Each number is 200 + 20 x the weight over its row's rms, rounded and kept within 0 to 999. Layers, rows and columns count from 0. The size before them is the row's rms in percent of the matrix's.

# layer 5 attention query, 512x512, rms 0.0953, rows 21-33, columns 384-511
103,230,182,184,221,149,182,217,213,198,255,173,181,220,188,151,185,226,185,174,210,178,196,227,198,186,207,224,206,188,185,161,217,208,217,189,205,187,191,214,181,217,226,206,204,183,173,261,207,167,188,178,200,208,166,180,170,221,197,199,202,199,232,186,231,208,217,195,202,191,216,193,197,224,215,201,206,228,191,205,204,178,204,191,203,188,185,187,225,199,183,201,181,158,203,186,194,215,192,227,170,213,236,196,202,167,189,204,185,174,218,248,184,192,189,199,192,211,227,210,222,236,194,218,196,180,195,204,218
098,204,240,217,219,200,153,208,203,222,192,221,171,192,205,208,193,205,178,171,216,230,178,196,184,240,231,191,223,182,191,186,219,212,182,203,198,206,221,243,179,211,242,219,192,223,216,207,170,247,203,181,196,197,226,205,222,197,187,218,174,194,221,208,185,237,190,196,184,216,178,226,234,160,209,218,188,224,174,205,189,201,171,211,224,213,192,174,202,166,203,193,171,181,231,173,182,207,221,209,185,241,213,206,192,149,161,206,206,196,168,193,193,217,187,221,231,203,222,233,185,193,184,180,155,172,209,193,205
098,195,183,208,181,210,194,233,194,198,220,192,239,235,183,178,214,196,202,194,184,174,203,146,197,202,229,237,192,203,172,183,222,208,180,226,171,189,204,200,257,187,223,168,215,207,210,220,208,238,196,215,214,160,193,201,206,217,171,192,179,205,198,221,173,227,215,189,218,191,185,208,205,213,148,219,235,214,191,164,177,252,170,207,197,219,185,198,184,203,230,206,230,212,204,151,197,212,191,145,196,209,193,214,209,237,211,181,204,179,200,210,172,179,227,220,196,207,198,180,205,218,199,188,222,219,204,153,213
078,192,188,224,188,211,195,209,257,185,196,190,242,200,227,201,168,205,238,220,195,214,198,211,176,186,188,190,187,211,211,226,221,209,196,224,211,191,192,219,209,210,170,230,224,170,166,231,207,185,216,219,223,199,187,220,212,198,210,182,204,181,212,206,186,194,214,188,228,215,152,228,206,218,187,219,181,191,169,225,183,209,212,242,207,179,202,136,214,201,222,219,171,211,177,171,216,170,179,221,188,225,210,170,195,202,219,217,221,215,217,190,200,181,194,185,227,204,183,176,179,227,156,211,238,192,245,212,216
085,220,206,206,171,222,180,176,217,192,226,179,216,174,246,195,179,195,204,193,174,232,173,218,193,183,213,217,204,219,215,223,179,207,211,220,226,186,231,218,181,181,177,233,204,184,193,231,179,214,243,215,191,206,196,182,182,190,183,218,185,251,231,234,183,189,202,191,216,168,180,201,221,193,195,207,214,195,170,177,179,197,232,214,167,204,192,178,203,187,183,206,218,199,203,220,172,211,207,186,200,222,144,212,188,168,216,199,193,211,245,207,195,214,178,281,198,219,222,187,211,139,200,222,183,185,197,212,200
082,227,187,210,205,203,205,203,224,215,213,191,189,235,197,209,217,218,217,168,190,204,181,207,192,210,247,216,177,199,218,189,173,191,206,152,150,212,217,161,207,200,172,201,181,194,176,230,207,181,185,219,207,249,209,167,198,223,215,204,190,184,187,196,215,220,194,205,213,211,183,163,195,225,197,235,181,232,215,221,184,179,161,215,198,195,224,207,188,215,194,229,211,176,220,224,193,185,197,204,228,192,198,190,166,203,228,210,206,210,239,185,211,198,196,229,203,224,193,229,233,206,195,181,224,188,210,186,212
087,207,207,204,187,239,199,194,192,237,215,186,181,200,219,178,183,203,192,187,173,192,170,211,175,202,193,185,226,198,233,227,163,180,188,239,236,194,192,168,173,200,201,232,238,162,217,243,207,199,234,216,206,215,206,174,201,225,162,209,183,165,222,191,212,159,203,217,201,189,215,205,187,204,212,214,232,178,198,188,195,173,215,190,199,197,180,205,228,156,176,217,233,203,233,227,198,200,208,176,227,217,202,191,220,208,206,170,187,203,228,178,215,221,167,218,203,179,198,215,216,153,214,234,205,227,217,195,182
086,223,185,219,200,166,213,226,196,229,185,204,183,201,170,220,225,200,225,226,194,179,208,175,209,184,201,175,223,179,171,224,209,204,186,171,178,202,219,217,219,205,201,168,200,196,209,194,178,211,180,203,201,168,200,209,196,187,218,178,195,203,156,222,213,185,197,225,204,195,244,235,207,168,162,168,202,201,192,191,162,209,230,207,221,199,165,197,214,217,179,167,244,193,201,201,175,184,216,213,180,208,192,171,204,175,193,233,208,197,185,194,186,212,205,174,167,206,216,228,181,251,187,212,197,217,201,238,194
081,232,225,182,185,209,217,196,218,200,220,189,205,209,231,157,146,164,208,211,185,203,188,220,206,202,221,188,210,209,239,234,195,199,185,176,202,177,182,164,225,178,176,240,210,173,170,233,177,226,185,246,198,204,226,157,194,231,190,228,198,186,254,202,176,187,194,218,197,206,151,207,212,192,202,212,195,205,214,197,210,205,205,187,204,252,207,185,191,185,201,217,207,207,205,187,196,181,211,176,204,232,165,176,217,180,223,200,175,179,208,200,184,189,192,199,214,199,179,232,203,176,206,205,186,204,209,174,226
086,179,161,172,211,176,202,214,198,207,194,228,201,151,215,251,202,191,177,254,224,193,226,159,170,175,217,191,226,158,191,185,235,204,201,188,203,217,199,238,215,216,208,182,220,189,235,200,174,214,169,197,262,205,236,230,200,192,228,198,192,212,180,236,190,212,202,184,225,197,198,193,173,173,211,183,184,203,211,206,167,194,213,192,213,212,218,249,201,221,214,199,211,189,195,172,251,226,198,233,214,172,214,223,197,211,191,180,205,171,218,220,209,191,210,178,198,192,167,195,176,244,215,216,202,196,159,232,241
093,188,210,225,224,177,213,208,212,218,163,223,190,191,173,207,199,207,198,226,196,165,172,167,220,206,187,217,166,167,195,190,214,197,215,183,202,202,204,195,229,190,193,170,146,211,203,169,194,221,202,198,219,179,206,188,172,198,174,200,208,197,224,212,214,176,166,163,210,191,148,141,202,189,183,177,188,166,206,205,204,211,213,191,238,191,185,200,213,210,210,210,189,172,210,182,209,220,203,197,174,175,212,201,167,180,186,170,228,193,172,175,178,215,197,213,224,202,201,210,185,215,205,198,213,173,217,189,166
085,184,187,235,221,191,212,194,231,182,173,220,168,170,203,193,194,188,222,244,185,161,192,167,196,190,195,212,197,185,172,202,200,212,215,210,189,209,184,202,213,191,202,178,224,203,215,205,187,211,214,192,215,225,186,222,207,197,198,213,217,214,200,199,213,210,209,171,176,183,219,178,197,231,222,171,187,196,200,192,185,191,258,179,202,222,211,265,207,222,216,196,230,185,196,208,212,200,192,205,192,196,223,216,206,209,204,181,212,186,209,209,219,192,195,189,189,190,198,188,192,237,213,179,188,191,209,224,172
088,204,156,198,224,187,191,205,200,208,196,199,213,229,189,203,203,193,196,221,190,186,173,204,209,233,193,206,204,212,176,189,192,174,216,200,230,167,199,188,215,169,174,210,178,201,191,187,192,221,236,228,221,218,215,180,205,217,185,199,214,186,193,197,182,209,238,180,207,176,207,164,211,187,216,237,188,186,222,215,224,170,165,187,204,211,186,227,235,188,181,161,208,204,221,240,205,212,238,184,208,207,223,174,231,191,187,220,179,239,156,183,232,208,175,195,157,198,164,237,185,166,175,199,247,193,214,192,162
# layer 5 attention key, 512x512, rms 0.0945, rows 21-33, columns 384-511
096,227,197,173,225,173,191,210,203,203,190,174,201,204,235,168,190,207,238,221,218,202,202,194,188,200,201,188,196,199,204,185,212,239,225,227,188,200,168,234,213,173,200,207,193,204,205,211,199,180,201,185,199,188,222,231,172,184,199,185,223,194,220,216,195,205,192,192,176,168,205,225,193,188,175,229,215,206,233,191,174,203,219,196,214,151,212,218,213,180,208,196,190,198,211,223,198,178,184,202,168,201,227,220,201,193,194,155,218,187,195,223,214,231,181,202,188,217,242,197,221,232,221,224,213,158,202,194,201
100,177,264,180,205,179,202,172,221,176,198,179,193,185,200,206,213,189,222,196,166,221,185,206,187,203,222,238,193,180,192,149,228,228,189,206,190,173,241,201,166,186,219,201,184,202,200,202,222,199,200,169,189,168,208,196,254,196,211,230,202,232,196,219,209,220,184,223,204,181,211,181,204,210,215,187,193,203,241,230,151,198,191,210,191,207,219,213,164,150,218,221,184,226,191,169,234,202,209,230,205,225,230,193,181,230,212,213,215,219,205,222,198,205,191,209,204,188,200,211,208,211,208,206,199,246,208,234,219
097,224,212,224,185,188,209,163,172,156,158,198,209,170,189,166,200,214,215,183,198,203,214,234,198,189,180,250,203,197,197,229,220,205,180,206,219,156,223,216,198,189,208,182,225,175,179,204,207,165,198,166,206,199,183,217,149,171,186,210,174,191,214,214,220,224,232,208,215,216,178,220,196,185,211,201,212,163,218,227,219,177,253,166,204,228,200,203,188,192,202,157,190,184,222,210,199,193,220,188,183,201,224,189,188,250,217,203,185,190,186,205,210,224,224,186,197,207,171,193,215,213,196,216,205,187,203,177,252
080,185,184,177,170,182,158,202,159,207,208,223,217,195,185,188,217,221,186,197,196,170,219,182,193,190,196,179,191,167,230,214,194,175,175,211,225,210,200,201,180,175,217,225,193,216,181,183,195,207,207,184,183,206,215,226,203,184,209,214,209,194,192,209,192,217,174,220,204,162,238,197,194,196,171,198,197,185,222,185,188,176,199,209,204,184,168,201,211,210,178,238,184,155,204,234,182,224,206,209,202,225,189,250,194,206,205,186,186,217,204,227,224,199,172,212,181,220,239,196,215,205,234,201,166,204,181,205,189
079,224,214,169,181,216,204,198,193,212,221,209,232,187,193,220,224,209,171,173,174,186,237,193,215,205,174,207,232,160,259,216,198,171,181,201,212,199,164,214,185,204,175,209,196,206,207,211,186,203,185,210,194,172,151,242,197,188,176,211,198,206,201,206,209,159,200,202,211,239,196,204,217,211,189,218,241,203,196,201,182,190,218,205,224,185,202,191,215,167,207,234,197,190,231,195,213,223,220,216,222,172,265,226,220,208,226,185,181,188,170,186,213,221,210,148,188,195,208,204,220,192,223,204,191,195,225,189,207
088,187,215,239,205,192,190,205,204,174,212,205,205,167,169,184,186,190,172,198,213,197,184,191,194,193,214,164,213,215,188,182,178,191,196,207,190,180,201,190,226,203,172,197,206,214,159,258,233,228,216,203,222,198,196,247,180,197,197,182,197,191,166,178,177,201,226,168,190,242,213,227,236,198,190,202,220,172,204,165,245,205,201,179,198,170,205,215,187,214,200,199,181,188,177,168,226,195,215,196,210,218,243,174,224,195,178,209,217,183,196,198,210,222,190,186,190,208,210,209,186,177,162,186,193,208,220,160,222
086,174,201,183,180,197,198,212,216,171,215,196,208,203,202,127,188,213,197,181,192,229,217,162,212,199,241,179,212,214,226,228,225,188,180,195,195,211,203,204,194,195,213,177,186,212,166,199,214,183,180,194,194,189,176,246,196,193,175,224,202,186,183,181,165,222,198,207,196,232,205,239,216,228,195,188,180,212,232,205,171,222,201,192,165,213,191,192,195,173,202,218,222,212,214,214,189,248,226,215,182,193,215,240,155,211,219,149,198,209,175,237,192,189,211,198,217,191,198,179,205,185,234,220,250,207,216,202,223
079,231,210,198,213,166,151,187,206,180,162,227,198,174,201,220,221,209,205,244,204,200,163,237,199,220,201,201,176,212,203,202,190,183,198,195,194,197,211,215,240,162,216,230,210,177,212,187,192,200,175,222,208,197,235,196,209,157,197,191,182,216,191,194,220,191,219,225,199,181,210,188,191,216,209,199,209,171,179,210,223,199,172,193,235,230,222,197,198,223,160,185,197,208,198,192,199,210,187,234,212,219,164,153,218,184,187,240,218,216,209,198,197,186,208,207,204,227,201,215,206,199,179,196,183,179,196,205,148
082,213,200,165,209,211,179,203,195,192,191,192,202,243,186,217,202,200,204,195,163,189,197,186,233,185,201,188,221,179,196,186,194,192,185,194,177,176,180,249,176,225,184,188,179,238,209,203,197,186,201,210,195,184,173,201,173,221,195,251,206,208,194,242,190,214,219,202,200,198,205,187,178,217,220,243,205,213,206,167,190,210,160,196,201,194,170,177,211,134,220,202,202,227,190,229,186,209,205,180,189,214,228,233,187,197,228,201,175,197,187,211,226,184,183,172,195,189,218,199,218,216,214,168,199,247,223,185,188
074,205,221,217,171,197,194,228,193,227,195,209,233,239,197,231,190,187,238,186,181,202,224,225,195,171,198,221,198,199,186,177,207,206,250,199,205,207,175,184,201,233,157,141,203,188,248,232,174,199,190,188,193,220,220,167,174,216,191,233,211,184,228,207,224,171,197,245,208,182,188,203,209,185,203,187,221,179,209,183,179,218,241,223,231,173,186,216,248,248,199,214,170,196,207,186,207,173,223,192,216,190,195,174,221,193,197,210,239,208,187,175,208,210,195,189,219,232,236,173,176,220,209,180,215,181,225,226,191
086,224,169,154,210,196,232,209,178,181,197,194,223,184,177,219,196,236,196,194,201,180,195,209,224,204,190,210,211,196,169,176,213,237,190,207,200,221,166,218,230,184,179,229,232,195,208,213,200,169,160,228,214,216,217,220,194,209,200,180,207,200,192,215,220,171,193,184,203,199,172,223,203,201,195,175,197,187,202,175,181,184,233,160,200,206,195,220,160,193,236,208,170,198,219,234,168,163,180,162,209,212,240,167,200,185,185,222,211,181,232,206,200,184,161,184,218,173,207,211,199,209,166,212,205,207,205,228,201
077,188,224,170,194,165,194,209,174,207,223,180,206,204,223,195,188,212,222,155,191,211,178,198,190,177,215,210,193,169,188,195,241,168,224,172,231,183,216,231,155,222,180,171,187,195,203,242,194,202,203,196,196,210,177,217,224,188,197,211,195,205,203,187,205,194,174,231,175,150,214,215,150,207,200,216,197,194,200,219,166,233,236,181,215,213,196,218,186,202,206,173,165,208,210,152,258,228,186,185,219,198,225,211,174,168,200,187,209,218,209,194,178,234,222,166,212,226,229,163,162,187,188,171,206,230,173,192,209
081,179,211,220,193,210,260,207,216,201,204,182,201,181,227,224,215,230,176,225,206,175,190,164,189,237,187,239,232,189,189,168,212,212,173,205,183,219,202,182,217,178,249,203,218,172,173,210,191,200,210,222,157,204,197,194,218,183,210,177,204,207,205,201,181,215,190,216,163,243,202,185,200,202,192,198,195,225,201,186,180,215,206,192,191,166,176,212,199,165,174,221,199,208,200,185,208,215,167,197,208,168,174,250,172,208,220,175,177,207,165,205,194,195,149,185,176,202,191,183,206,171,180,188,229,212,210,222,258